Weights of a small GPT-style language model, trained from scratch on English Wikipedia.
Size: 15 layers, 10 heads of 32, MLP 1088 SwiGLU, vocabulary 4096.
Architecture: RMSNorm before each block, untied embeddings.
Training: a variant of Adam for these matrices, 417M tokens, 3181 steps.
Each number is 128 + 32 x the weight over the matrix's rms, rounded and kept within 0 to 255. Layers, rows and columns count from 0. Numbers have three digits each.

# down: layer 8 MLP down (transposed), 1088x320, rms 0.0517, rows 66-165, columns 40-79
# gate: layer 8 MLP gate, 1088x320, rms 0.0595, rows 67-166, columns 40-79
# up: layer 8 MLP up, 1088x320, rms 0.0546, rows 67-166, columns 40-79
down66:104146110089160118117097181101125081107135199081155189154195174123127124160147077127104135074152172101081083116124106169
gate67:147117141133156114157106158095128115105140114115052137121139103140127110099113125145095156105140124129114163171112113164
up67:132117109111129153163124109147154122060119091123113080180135107125130109147153157177177122115078169075153102148152169095
down67:136195185179105090146126158112160156107150149124097130184072105201110113187131076167111093107166099150110119081130052141
gate68:189097136120160056169095149087149130143142119141106146094130119073071120168133078134126148086138114175129092122141130135
up68:128121113140135128151126147142153151129125125127120061165088119093081111157145131125141068088130080115123142146077099088
down68:134123087108109069153123084116145119149141121163118162076163116114128164126166132071100163103150128192137077122120111103
gate69:116128147108111081191133137100104166138092069102153036099082103114083113140161165114106154060135145160124134150121120069
up69:079076103092117162113110152104124096134140126146091110099129178176076125120139112164123143100129108170107170147207183104
down69:118059125176147160115147156153164080131103210145117160103150147137157096159134104172152168135094195091177157140109111134
gate70:181137163163137098159127157167096184177111131103108106128151130180095124095149041163053184132150097105117120161153148093
up70:114152130163187102099111120133075128101120113087078142201086152158188125126141073108096153102155104156154051133152151104
down70:141121128071150108081117108126131130096174134067155152133151138146190115091120177127089149158123152164156100103136116082
gate71:171120154135126136160180082132100113101098192102116189068116106188110130146189158114086171084118121127153136146132103089
up71:200138109161123109167108130104131095119086121103100120137138101094160077113108134150197133134170147149123129132116163072
down71:148131116155128113112119158159065054138137147102123131095068139128153084130077174162111095107108119136176137184146159218
gate72:164127122051119092167081161117135146135073137131046100162126137130069052093101161106149166120123140140111130106091106148
up72:148135132117136144152114084120103105162130171132092176182174130136162133095121142121135127151153153100091111120112120141
down72:169159102122103115119125133118123173083174080107107111067124102149038103122117101158124187079115088112122148152155109156
gate73:101106192095095094096093120113137112151121140123161108106176082093116152110173130120113122103137037156110115135142117130
up73:156095143100133095131155140130135114149121166062159100104101092107117115111146112107144142172127069098139142088129068098
down73:159130104117138113119111166095158143086097106139124118121141115146135107164209109142166113130119177200133091137153127085
gate74:150168133027133124088124140103142115109131104177153050133158064110207134133101092092166110069160112142134159122109071139
up74:157153178144115131092176119131155110157099095129157156102177172108116144105104162133072151167076135162110105150195120135
down74:080221180120129124140127146126159085112136027149114141141143159133121135053115175166114125058152150080146138128134132134
gate75:088163082144142160164189096131149094125096111141170117165153071072090168134167072188131118115119133176124155074123101142
up75:154112146115110121080127129101103188161129156100094108157133141166102116170167125099113115139159140155150133111089181063
down75:168104070154084133079118087117093096115151034141091163101156130094135203118142162149133123142114093093097153121104123141
gate76:081100076114120107129139112109215139083084136139136090140144093145151075127192087092145118139129110079112178217104157131
up76:135101099127153105117155157112080067161116137122121082121195074133176121133122149160161136151143122142111109136109134137
down76:075119136127144126106139122147096126059150152082124155093163121094125091104101186146031098119124109113118055062113142127
gate77:167090129128190136202078120122135125167126153126068107082181119134160166144105138147123173145121069154129131119095119155
up77:113179154150112173091137144133109160161083125074148140094089139121127114128092132131111102130101128099135111159126135106
down77:132084101156079150134147171097180157121117140145159140102176091119074123108117116148102149108088183148195123079121164103
gate78:138164111092127080152166095188144128076119105130093122126066082138073173128178187141156142179153147169166134160105094176
up78:141113151115068137104100140161099112134182138151125155141188134105103178126077152108148097128068166174118123169124178126
down78:165117097111140098129033152125095116140095139115168140128124105159092083120063107114043114126159066124156139130206123124
gate79:112189138115142130111137141025144152098164091110020158186145087018101130140134149161096121090150131201104166107143081144
up79:108140109071088115176141124103120119126169119124127168102144093152139151161111161099124092059058121182146162126133132121
down79:157118114140116151165070088069165090131170096140171125152117092156144128160117126084112140097159070134105126142148077091
gate80:173122127105079076137091123144161125153125116132053067131165138137145178114134099156155196081138108164163108115087118128
up80:192136162087102165163170205145115082171111054180109102100190131145148086099138135178194165102125171129149131092074184137
down80:132151087119118101120169133081121140095139111086124160100101122132163179112122178129127123135082098115169090130084168087
gate81:130106059118107116197104206067113145125081116100129064134128109141089104136137111104137110088162040127101136125105090117
up81:143140163085082110115124113159140102143155171205156103158181119085095146202155138114094088125101108073097098174102150180
down81:148138158104037111109095087147122187148138129191110138172145122086124107149144171149129040146095135090112102127154109109
gate82:179140111130183103163146108089126164189126131115127144140164123157100110143122093081130159170150137146160133088126094132
up82:150109115127173154104139104109144121159102104130170120161080136155100072151142107078140130190163121149125140135119125085
down82:111127096180102189060108107134145109081143162094146171156147156144156146091116168103103107137116109102020121162161101117
gate83:146079118059114083176149115131147119083155127178120090132120077138111126092127125122165130143176122129124130078131154098
up83:152128138129169112108156109152136125101090160122104115182057128161144071084115161095081138053141094120180098184101153112
down83:189170127113174105098092135093110152124055131094113163159124129167178102142121153063174117116114183090135122106164085113
gate84:100138104096096110124100094096141131143111136162116181158144075101069112167146147166150167091067177077163165151177077162
up84:118118111148137055132199094087148131120140152085182129148112137164092128145143137135126068126089123107116145078146088130
down84:124094103070068132124132115089104122157073172153104097125140140141161060169154146122137149126134182162152124123106121142
gate85:101161100085157158130113163118161118136164170127157084144166160091056125113137147131124114137160111123156139131175089100
up85:206134146162133092177048099078101073096155112124098103166152083111151145150137169089152123159152122132120158159067128117
down85:065124128103182096081102153161129135124142105190164111190096098121107132124108119156083136048135123128175109146129096155
gate86:111144170119153116173120140189107165134098176061177136128112120111153163166123109118127118130182139140153158137165069153
up86:145128175109120070126129086085132101152143109173133094084120119165092103143129119123097162144087138120092136157088111130
down86:115113152070151175139140081154152080107088097124150102170156115144109108116177107127142175113112100102161125130118153189
gate87:105134086158097100177123124144139168114146145077117098065105158150117146087101128162140156156152172108094133141116147102
up87:113150140143094090149128106123122173184152081163124159130142138117061102092185066137131137140148078075112080079085096164
down87:138150097114111175137049115079122144157077113132121105158153113141139183122164195098142132133191146101147089101128155083
gate88:137163205138154171096084193110085129115123185174173082127183113133106188141101110143131121138182158146128175227097111136
up88:150103093165110140159218155132119111130252151112163073092136111151101102090141144140097116181171158090077115126074115172
down88:104122116119082061165117056135174160174111171134117119112127153092155176098174189137120120137152096143156171158104149209
gate89:181124146132094116142082103112078163110110097111142166133124101094101130128125120173111158128163137159119188163108055174
up89:113115112128147146126135126119157148127142116129100142109146144126156112126091139110093129146125107133148069127159165139
down89:218132108101104132153123097122094130114120174131088152124083144102147176142148110114090123119180154124196107118153133140
gate90:121174227129131126092122075164103164095116221140151096105164151139114163133119107158155114144115201151113109111123090126
up90:147149138114159140161110069124146122116117131085130143179086095152199117109129121179060146080132105129126135136178166151
down90:071134131129130108119174105145139168119151160150120158159117122097087113167166161117142172153145156132206182131143145122
gate91:162199203138078189137102137154147118088107167173132133105118135126160125143122127143115102130131189127096140162160089120
up91:115146182106104149114185093126137123126116064126149109118146141134118140149171130115144118125204147085119174168112111105
down91:122126113136138188159149103160119064114115134130179170130129117146086130168180082096076098134132104154055161072116000171
gate92:124184122079080106160103165114100122138175122137094100145204155087101139144148137177127156084125102109117127108127111153
up92:140118110130103152132128171120145169105073144175130082177103158149130107162122071090107119079096123118134121107106180088
down92:165086120161151171153187135190127209144122105140127109091127144173130083110152110137156141132105145116102157132152089147
gate93:153127124145139096083155165140179107148134116091127142120130123121078149022133136091101151155132085151130221157116143085
up93:133174136090127083137072119175134143156163136120092107127163158116075147124141197120090152173055102140114068109123102133
down93:072161120184191066132155143188093127127184130138093133143079154112111106128081131174051170074147110168160083119152145137
gate94:105058162079138144176124206114093165094130149106121164134165073095173146132156172133123107208166109193129091158101143072
up94:070138061111134072109140134124171136120118111114113116093103112181082144139197129088105141154112115090145184140177085139
down94:176114087159122208094190144162160105150132056140162018086146077201140164055153129142181157153174141111037128126194110107
gate95:168183150170096083132154145115138171140133164133145099129190133132140083176113163118119115118142122138122166118113083134
up95:094063157132124150161121143121122116099126115198198146111164079121139118125105197174132155089091118138146206104134103176
down95:140070135149126140132102171123136126133095093195117142064101093148178142148118166086107187111096095116198213126128125185
gate96:118146153131112105100075167123089154104229085154094140161162113132090104131097094164147167065166103086130129152113163083
up96:178128130139079121148137109122138093134100135096118169151161164085189206127139119123161136107121113117134169138149133189
down96:168109143106113107144109147136112134185105145136117143142133130131098126121169133174198134096161133156166133152074096137
gate97:170151057089175104164106142130112156157134081128029110186086123118185134115122119129192150122128153094129133136151167161
up97:110106158115167130146098170082164160100102133123081129118140073133091088083138101084142080131198090122146146051119111113
down97:122123174112096188077129133160094144151172102093111122115102128152148121156115162121201122118175124196068186130141176133
gate98:111117089118139078150139153144080173127100130190134108107120093090128109080133135137100140168188107110113164096142170140
up98:122111173116122131080167104169077155106113143164111181133133098145103114131109119109160177066135173119121155147191139186
down98:123122123144110148117124133175146191134140123120099148169091141155089086102082096135157177099138122107091149087076134086
gate99:179120097127110176129114134095112140148135144142131095107114154168161143160146131112129140113174139112150134129125074111
up99:103109145123155191094110097171088172100056156168161113128162113184139133150112203087137124110111126110103175132105137123
down99:132159146102112149204122142130138237112130189168101137195179120112193091207111160161084113140132164133164099142140094095
gate100:138130119139110102114127156072126142125081157156088131115161122137162086153111142134073181106149140152118126154082096124
up100:112108116108184129157146092149119133159168134128134114133087093105040170093166126123164076126092073198197171102134166113
down100:142166101125147089128078103097077102129087147147096083151187141114144151115132135104060111137142148175212151151093150121
gate101:122116129112095125165114141120108173099124126158044173151117145106084160152199072122174110100202149157116117113086164076
up101:147074096161089120116088101122132144108103140071130120100117144157092122154116162135159140092142156099136079068146163108
down101:140152098133164134108150099111139187145085092086115156095132125179131133156091190101141092129067102127109080102174135097
gate102:157229127123106112159185171143084113072168130095055173139130100122134164174116075130165153142141146189119109149153138104
up102:107111105118109149159160134121108099145153182089108152160103093071066080168103152105040126091178082156102130148109121158
down102:161128093108088108119088067146098177241155140171132106145117105173094158137109104097142096090145044174200153185090112198
gate103:156174098133093191149124091134096170149131105146155121127109154120104112092161139140123140087116136183100112118076109124
up103:168166112153135130154113116127106198140145074124101113111133123170098199084120112113162127029142135120122119146102146153
down103:071087087152128077131101109122105149102119184133067141117104163152153117070149130132129193139139112108111141173176132132
gate104:184159139145086138162086119133130197128137204148094117106168140113092086138157118095127137189124104135094085183084105085
up104:124148154140093123083083135156124186127125125105090102108191118162111123199207137140107041084116121062111099123126107128
down104:102115108100170143115112172133133154136106150145112162109130148087141042114115111188149071089150135108169130139122149113
gate105:151175166115130177114082129121177172128143144129136157095095086163148147124181178142142165090157147073175184110060096155
up105:141112132074117096084057139152178183110116112099074147156155113085108159167127108065059118160108176194132119139154135115
down105:125103212180155173185132190129117108105119159136114143111159125141182079126120187148155115144102162106093127139134083116
gate106:117116108060135058095133144160160147086127102144099108178141074131123109095132111181086146135207133125120096127108116107
up106:109129133138105131055166086145113106088133170173164099135138115111148126125155129132105131152066095142127137118131116100
down106:137088153121131156192182112091053112177177156109135154111150144125116131125115157130144116151143119086107122189107111110
gate107:172148095107139105127138095059063088141115137128125115194127106113143117114169086083146104135201134146142140085115135157
up107:167147136111131067032104113122155148162097099069140089114134055146132153120144189102084169152120083150140159178124115156
down107:152112058085151144133139117114174111104061114117105100140178142116127145125188122108097125114098101167210120119133044182
gate108:117098168091069139122070135184126095129090099157154119109203090168140126147121119123128142148155110155091093135161150104
up108:131123094055105107195120115098171108130102113168129123124154106129166088135157149101123084084124110141134169129165074086
down108:193183114055088079151105136099147183088106139125115121206086154086104107089153152118132127112156200109102146110127082142
gate109:146140111117150102106109111170127155119077159130123156089095172122131150124112151123126119129097184094170115105047147160
up109:123119110138118144112116146142086144126127138175146106082114158126128114099112105080140194066146129176106162167121106115
down109:198063133103114200091135126126110138065126139111154163106191066134036116126173150151198098128150136113204148150111077156
gate110:162114122102135123145094119123137147130147128098122126085117166138165182171103129128067132078111166076118111158153109143
up110:193109189097191119131162174139137134138115127114132112159124120180116136182164146107131086105131162095150137079111108085
down110:105038052118170095097105148049113090091151130114087168075174130191104130174130109064117106157102116118196175162233145128
gate111:189155132073118146142116124112093192145154120103126117083127115128084087107088133135110147126161199134123120129175106103
up111:111085208083111175131099152162112108131079134126139168122145161127155081197100110107080078074134116159169098118105188115
down111:144146128129126168155137048157078129141110133081130141157136117110127122133086123140146087050133163097225156068106136110
gate112:150089147147132152186184130116128102108142123161104140151115084105165198070148152130106143109157130099154071135103159113
up112:117076119081080116114191185162094158132083147139151094149115158124152136136122138158050121169172097179135126131106128096
down112:108133159101122119083159112106154129136145100170164120070154126066168174089152105156173155158092149094148069090105145157
gate113:164140162109157135110094105103150187099123191156047164112187146113140194076115115146117184135133132158098125088125151101
up113:116125116153114169166143175167123136090107086129150089093149140129078122151113170111112138132182104135126122160175086177
down113:120131095183124112148176190172165177141183112114172099089142132165149105067085110125165099142213133151220141141038110122
gate114:109132142118135135154109134121149061094077089132107154135142098168163116163149132127090116110106167126153132170137066116
up114:147082088145106090128187144160155117086145091062101125101103192154124109077167173113192054101162148115118129132120079160
down114:125101106207170126092123150134117153151202095142090156137180130135157136120140105108151196151136147092118170159149118152
gate115:136102144112180141132115187134116134104108121171125155094125077112103136154184147131120124163141141177190109127121080105
up115:119130157145097132176204137181096113122107149133173137157140139173089157092160088161090168069133158108094084174137174123
down115:149119154113119102153167098102135125120110150140131167109112124140111136075090118110160100099140136123198133119087196110
gate116:138128109136130137156128121110102100189155146088066128117166117092119215138121064142142144086137119157117087169076160168
up116:140133064147126159160097134059122121190176149124050060201079066095200130125122124160121131149139117156125149096173125179
down116:133121075143093063120106119154113126108156170101075138124140171153128141137140062112116153162151171151183075094110119125
gate117:113119142138102081161171082111110143087117122079134133119120089167123127112078095147120182193173214124122125129101102121
up117:131131090164105064140138154174135112102124155104164083151098169121192144138132147123125092102121135129097116139099139154
down117:129110143164143106103056091127129143120170132152108155152094129065077140161125145140134141106118179075199071123154047082
gate118:093142105127173108176158111102189137236147123087113101147136083133126186112127087143120167098151185151153163128134121151
up118:155148148038133091126124136130152124095125119174112134075191152107147136120173190101090088169111147113132162128132140105
down118:121124155159153124107148111157123112148111083104057135087147128135122189131144137041037099160161158149213200150131130142
gate119:145118134163128118185122144067096177101147163103123144115070136094160109151112059124110139123132148166113137159145103161
up119:089128151140147097117131126102142144093131090112099164124088113127102127151056110102127149124127123153087157154186135115
down119:160119109115168137132151111115158062143106155092141095085103140125099126142105131154145122116175132156050127112183124172
gate120:122135090109084107110163138088149164176153123122108086171016121060186156111176140120140129097156100122126104159087157147
up120:107157157103119071130209108181097111142074126124142172086154128130150178121120088083073176126143103062130082163180121099
down120:107091043089112158126067142143132162114132133098146073091150122117103122067151142144127145141127151151093080109160124125
gate121:139192070099085091123011141143125198169112143114120091122108170106122140123053113168113145107109182148117114125047113082
up121:114046114128157152209142122110154131094090140097109170142146151146059131140116082145150127110153118140147140148126118194
down121:133102142164167098184082154107161139154114073129197170126117166125133106086082104143167116101111102103038094174105150096
gate122:161120079113125094095164166153162063124089137126165059150079095129195140137040147155132207115140129147184094169152071095
up122:154178132129108145136031120201153149155119059117113154104143135146133089197162145080222156156153034099132099113124151139
down122:098145150145107091111118127178042092081091134138159092082148118080130134069136131139120108115041128155083164126087201157
gate123:090128111099101156139098185178165142108077121135038102158132146102116154101115156157106118095159077130146161126143115088
up123:146140113109115119159164135109100121150138122143197070126108129118137091096116124189173146111213099141142119090103123114
down123:110110151109119149113105155156103102156087141097138122136135140146151136141104175086120145156064123133063164151172084165
gate124:158166152155129106151120149138094153140138167143124159116163162120108158102091108161102121156100160166126163073138087143
up124:157127154157100106166137167155128192152126173128130132079158170065047120109091111169126171122155166137150140099140138195
down124:133160137077104128084104117134145150041121101151140178126112131187168144113156148182134102077114115074044084113118119136
gate125:148150199170102157065100180143121072160081162146156148067082111105082127112143129215090162179131142105175126105117089091
up125:134198149083094123154134119149114132200177053143068213154179152121121125104133086128149158119151128162106167103206108129
down125:121139134168119132154111122118140168128166148134091114097087089158126120118139226112103049097134087131163158106133065175
gate126:166085120155103105133101096137156151121085128031146126131140108110165164091123126177079170094129138095147169181146130145
up126:087074098128151126137128167163100170149127098082078141057137128180108109087154104113111129114138166140113070106106132135
down126:187090177121132113159147114113033126100207157108122133161193118213116148171111106086081107132145099044093101105210158071
gate127:107145100115092114126113060136132143169165152163111080065099087115116133136157168096101143114110130101133117215073145122
up127:105162134126041173053147143126113126145184096078131142155081162165094103103110185214168109095095151146116128140121120141
down127:125138068052160165180157144114117134123096100064148094132147147133116077091110199117109138092099150154124098137083098127
gate128:117168187104116107119130169081208146135119147154141127140145083129087105103170151127140139168175131089110149110079092116
up128:123106200132132141083092127114221095100112145134205129158075139111103119136157139097159119171122112112134148135135142138
down128:122115119140133174140140090140118122134163076155130103081127197151178166124064068127123138111059135151083085165175118161
gate129:104117084138183153180089142128116156075129151154122120104129125083089112112132072122046168092113071103137167118103121098
up129:123170122117101115112128135113103174141151113081168111137096159077179146179120087158180116093123157085118168171233144189
down129:132108124140083129163146155113161099167110220138165144144191150121120114137170144115193088103149133150200147121058091111
gate130:130169121141141098145175155092141146176134130115100131092142106116159115200078071075084134108141128169096130224085086122
up130:156058174122158167122124118112177179106130107158083139204061154070148098084148147146101139143104123133116108096160191150
down130:095090139084117109152157157120146133099117135095094132141140143126099105160108086092039144109117133141127096207134134128
gate131:135142146081185100158111091153123157135107138086137114101128145125135129126149077194081169142164098125100178108153081047
up131:198115183119130175193102144216125147152175102122129133153159146151129206121121154105060202120142147155143094165102116126
down131:152071160068196135158110084093130123108219157128139148094104138161155190171155149176129109119158119143131129112118136101
gate132:122200116118153157119151136072129153196148160149106113169126088132070108174166095176127087144132139132126149149129139065
up132:099124178101097152120180152153125110134112105118108153102153160154197144127065108111148125106088112143121125168107122066
down132:116097119125091095161131150095136161132180055094146142122146133120126098086081138124177117130170102119124140133117156141
gate133:183137171096140068202118107142126107158122157143138114029153097143073174151097123131119140183109126171126167122107078153
up133:119102137142051140106146084121128079094139056124152150170100140132160129097177112136153201124135162108098146084138111063
down133:130117123170131143100117127090095153055067096046130100209130128181169127099178161118116092095144145097178139149152104096
gate134:069162179098112065169138112114166144124111114079097090126186089137132073136140107112100136118147173148193138134146146124
up134:069122227145134149153148139142193134091115114083092085155142111172134143109121076090106116123115131091168082070138131144
down134:130127158147160152131123084200109162097149169159183120163133191145127156137157112154146137115093159066043196090157137128
gate135:103131107128143106135105098111088177119126121181145108110161098141128147094109101083088159094077150157111141214138135124
up135:160087126137146114117169076132145068075157106160103113153082094136111102068109155152143142153102113127111109084122193067
down135:175114080171104121110133159159121137124119134108161107141108069135164110136124137099128144152111094090088147150105081186
gate136:138142085139213107136075122101161127144165118111100075131115127118113112109097165152060248114154204138160154121127137168
up136:129170096096094101083115142127112144171100115200123076165126102127118154151099120156169078150126123088150125174162121118
down136:150086172167174107080150127062131122101161143132117145158139103166161154166140088122137081125169117119096107112164129191
gate137:107102155156099091098161098114095120098081105084122116136118056076197108120132108167110123127214156110130107136185141183
up137:082083124160122144111107126089152144105152129143143079137102135048166119079151137144142148191155087128137155167079132153
down137:116120109138141134144097161136121139118121115176142127132118084104158130178114121170080150147149111127086126081186086100
gate138:161199154109134161168102146123141132143122113106098105122128077212102141096107106167144181184141167102139097143085142138
up138:106104133123095116133122157129137160115098203120130130110087118162106135119122134144120104143151183113135102111081106129
down138:153164138107098151088125137143130148111158110149100119067150128133159098096119177111073126081140111129104139106149118147
gate139:135123140130045135206102123137132115130111150116127094148114125148118139119080121121093099107099149166124140167115109158
up139:113147161111147173099139069120056106093160146105143180103105120094174185156185204116124131111161104076142091140095174096
down139:086136179132093150167114128131159126122073178096141124186106134155165096151167111146131143091123130144196148158143085149
gate140:127119171112145140065076130125176125163115181088090061099129155120180112148118109111095086130160132114137110132141064128
up140:133169093135132124115143147146096122122129146137057106133195134113122084135144137143148113211095064117127135123128152157
down140:082120107127134090123062165145147141102126175128111118139127155068149118160120125132109104177148118149080111126188181109
gate141:215111149132117063131117113136155108110111131166149143127143110132143171089161142143133153138140151155134209103163121092
up141:190071121153133129124106134066145104127131065129109138081087136093159085179048089110142149157116136158149136108139172177
down141:111064110099113176159129232092111125072187143098164125126118102113104112125117133150104153131136199108190102160148120179
gate142:134149140120151157138110106142146145142078134155105144139132128164171176127103145153097140079176136104103143196168073139
up142:115094072056183166110134136145099132147231113098124134072118175155144152117113106123160127118073085144128135141116120119
down142:167117110119088056146165119172098099114166095107107084145182159086103108085072118156080155139108149088154166094071131104
gate143:111148131118038134162161163072109132084075183114125134120057110175144202102162116101125147105201145146078191147100121093
up143:062169126127089207086212141101125112125132104203123139142112108106129102085136120141092126070154140114145120119094163132
down143:152140108120083130123101090151106079146140129183149121161140143085164139107136165128158158158119172107194104107101109068
gate144:253149143055143101075148164130118154133162116137119139134170120105142172156106133112094154081141138118144085136150117133
up144:148110149108113116092113062082133171152154098098102148137138128161163157110120079139090147126124174130143178199175160174
down144:163163178096117060140159130113096105119053074152117148166104119152067154080132173126088160108140092149038129180101149108
gate145:134171108108168136139141115145147142071091086139071104194126104130134131093154131106142182123197137133170170094164182151
up145:135086155183122142200119129146117146166136105112132204054093145112110149168120061172108197121115102080130151107150129110
down145:129087135133129204159118131148120117093120094100143117154099134163180123130155146170178121135185136105211132140110173154
gate146:139113165103132141126117138086081103114096136090103193204104099075102172126125100159109149079123114124165168121156118120
up146:124150170094101076089116168142166109122142145100103080122077102142061137135168142196094064111178159074106129103098128129
down146:129077127096174062157100121122115106156132145100073125130094153154107144127172080148118139133157114136088136190179095111
gate147:052115073148116115135212137135149157150115168131080096124143086102140128095143165124134107121117110145149113141113148102
up147:080140169161108176064124131148122130155111118155063103065185105138181144094107168112130110101091117153150105077127141152
down147:200117136104134124126139111186108098110135083136203169096105122094142140138155144183174171152136118134177141128164106145
gate148:122150069099177086139123181108126169143105096133085075114172095117103138090106095146087199164133067160153185167143079120
up148:057141150082113128102075138129089128079083138126180163124099154168129163205083093056104115104138128105138150087148120186
down148:125121083121127138164154142113137130123100059069054153197158111162134125169135136079117089163102120116113155108157104131
gate149:110137156081130144127083128126052085098177161101149112099120158083118065110162170086146080060182164139133163117160123082
up149:093165087112115152147144139075136077116157103155119113121151085169126143137171130126173139113129179145127143171134166075
down149:108101104129175089187098156086140118134166190164103174106169128091132129158118168095137156098114097179199138105190124151
gate150:175145148068128130162126130120104121115156089100085163128083107103090136144099182066130061173109093131139108184177104120
up150:142143162149129131125116145144158082099148094102119152130074083119188119203132149156109105147156094145136136165065171138
down150:120100147136150139130125145099114105101061120078102166092133118175142124102127156120084088087135125179117107177096139163
gate151:190094092121141103173090148115114181113105170130099130146128099101165177124105065163140178096153151094129130122075091116
up151:082106118090108145124205145106142154109124142096124161115146132102106115079083096119110122113128047107141119115139167134
down151:183134149100158109098127080084117150199155095157193091106113144097134136157129121154129119140079116103161121098113174140
gate152:088131158102087110198172156098094125124112142176141081124199064088137105134125096099147151111122106169115118145135125125
up152:117115113125153108176092144102168076055121055167122116139149114122111111132124179112133122120150078097138118071193142074
down152:075151106153150099182132161097080101109093101109160156135095141070154091057139138158123109048100076160105142098138082110
gate153:197052196137124080134146190100150168158126115156042098129149104113147107116207124085128148186133173180156124140095215082
up153:162120091132123100137142145147178083135152099194120130132104136096199151092135139162165169158188131086113089179073107143
down153:175123165117190097076173107170129095097103056185117147112118095147192111110143219177129181133121108111129101164051128113
gate154:176132135045134154173167133112127117149125185174162102155167111083119165120138187110076103127089109171159130162108184151
up154:088091090134145132116177156135101174151132122096123142151106141117104128153116047100116099049140169158103157180103131164
down154:136128164143076150101187138104066045141070153075106141136173128127147096178140126102165050191118096153148114113115111091
gate155:171161133132116069114120109062116141146112154120096115086121131126144149111172116163100095193145162130123124180159154109
up155:097155089130112096168125072082151139133131110124147152116128102136111171131124138144156119097142158141140065114109118120
down155:109126108180128118147102165129139107132103137122106129101110122131115174190169180124146091117111130119144122088113118146
gate156:119130155079162150136139132175081162072096176088136148124126139058146167119143172125127097085127150147133096133169151151
up156:053121138098166151137196116119140139136146125156132141127131122187154075130163165138158097100160132059122134084137140119
down156:101120151099101149168124193104187116170132145097144132155096144140105107183109123139055060133119145149096081140152182159
gate157:145132183132118115077098130147129137111134150089146114104101154153141134181094176149125184115126168159115175126152160124
up157:133127168131163133123122142103113095172117136127114118134205117160087094109122101102158089142089099104139133101158146049
down157:144113070145131112114160132189113140096069131190130147121131136101081143128166125104098129174140075173031071190130112097
gate158:181161067146143130113144128088091176145112100172098119160138126095102079104094141125171150113122154123131159089082149145
up158:131117126131120134073128148167167118171127156130177098206079159065119077113184128098121140103133142144123118124157099113
down158:107125161141100069103133096130131095119063158172088136178108189127161129171141143122177103103191166103142146125141133158
gate159:108130086106124047136134122104118127098108098098068115103128108081115068119144085145148104132147084152178123119159178167
up159:152097064071086090113158074163134127146150108179136073128107133119154097173117140138164077115129165114112120157137033172
down159:087084153062144042125079142142159120104168139142131169167157147119114100124179116184171141171109164122079111089083136155
gate160:134118129135153139128147142141154143165120123170145128096179082085138156162118131126163156109118149129128146128098116105
up160:153159134117172139148169088116115164181047162147078146159107071181156126151122082099098133093157161124152151109121110085
down160:188041117106086127126118167121164105128162072163165122059131120097099084179123070138146080117148099089036118140135163113
gate161:205183193144156152136156100120150156103093139107171123176130083133108147116188164134141096122150111168144140062112123155
up161:128163103164128088048102172110037108208197169133115160098128171089145128138125131130124116111057071096115144123149140101
down161:095129099146135142088138135104126143087116081120135134129147111102155100108041107110171102085088144091214157119116100147
gate162:156178111112111131093092150160106144153118160171106116120156156114115155102083101071115076120076131132121172172129092121
up162:152130105160117138120085113134137153106066054116152130129110187107086067132101120180141127063142056135106112130102122141
down162:105134162085161139128124119095124184090170104100104106135084087170146069144152143152155150070087177063255115162113112146
gate163:107091158112166090160154148073125096146152107145124128179163083048143172147201147082170137140122101126134126104147138069
up163:109063126143173159160064111142105179210092116188185100066183104089119108174167099131158136112097085148119122072209141136
down163:181147151156141138159156088197093111109078075066107160116131176103104145125125117142127177133172156180018136140153202093
gate164:120096161058130094105160119098173167135166125049139151108183081144104093162098160104097105066126135119150177069101115157
up164:119109024104129118123132167094135154147118123102109107126163123169133113147192158140087069081094103117142219111127188153
down164:089109152088149097109084113071169128116148162126087093205090118147098080156120098161064165108144078115082089129081118137
gate165:086105102111188113105149066087081085126114138201109104091121075100144075141194158143092168210173162154144140082146064106
up165:097171115187125167121102147117119104151148146113165112163103100141123156172122132185163169071240117102131077096097092103
down165:118117128127172200193170121082117178090162147107150110112133150131077080190184077157117091084129140121129195081097204130
gate166:172127149130133133178125207111142098172122150071107145141123145169122118067131107123126123159152111115127111115193087131
up166:108173143135140158154081137123086109132114139111147113187093129110104044102162111105119105137159046158102175124169128131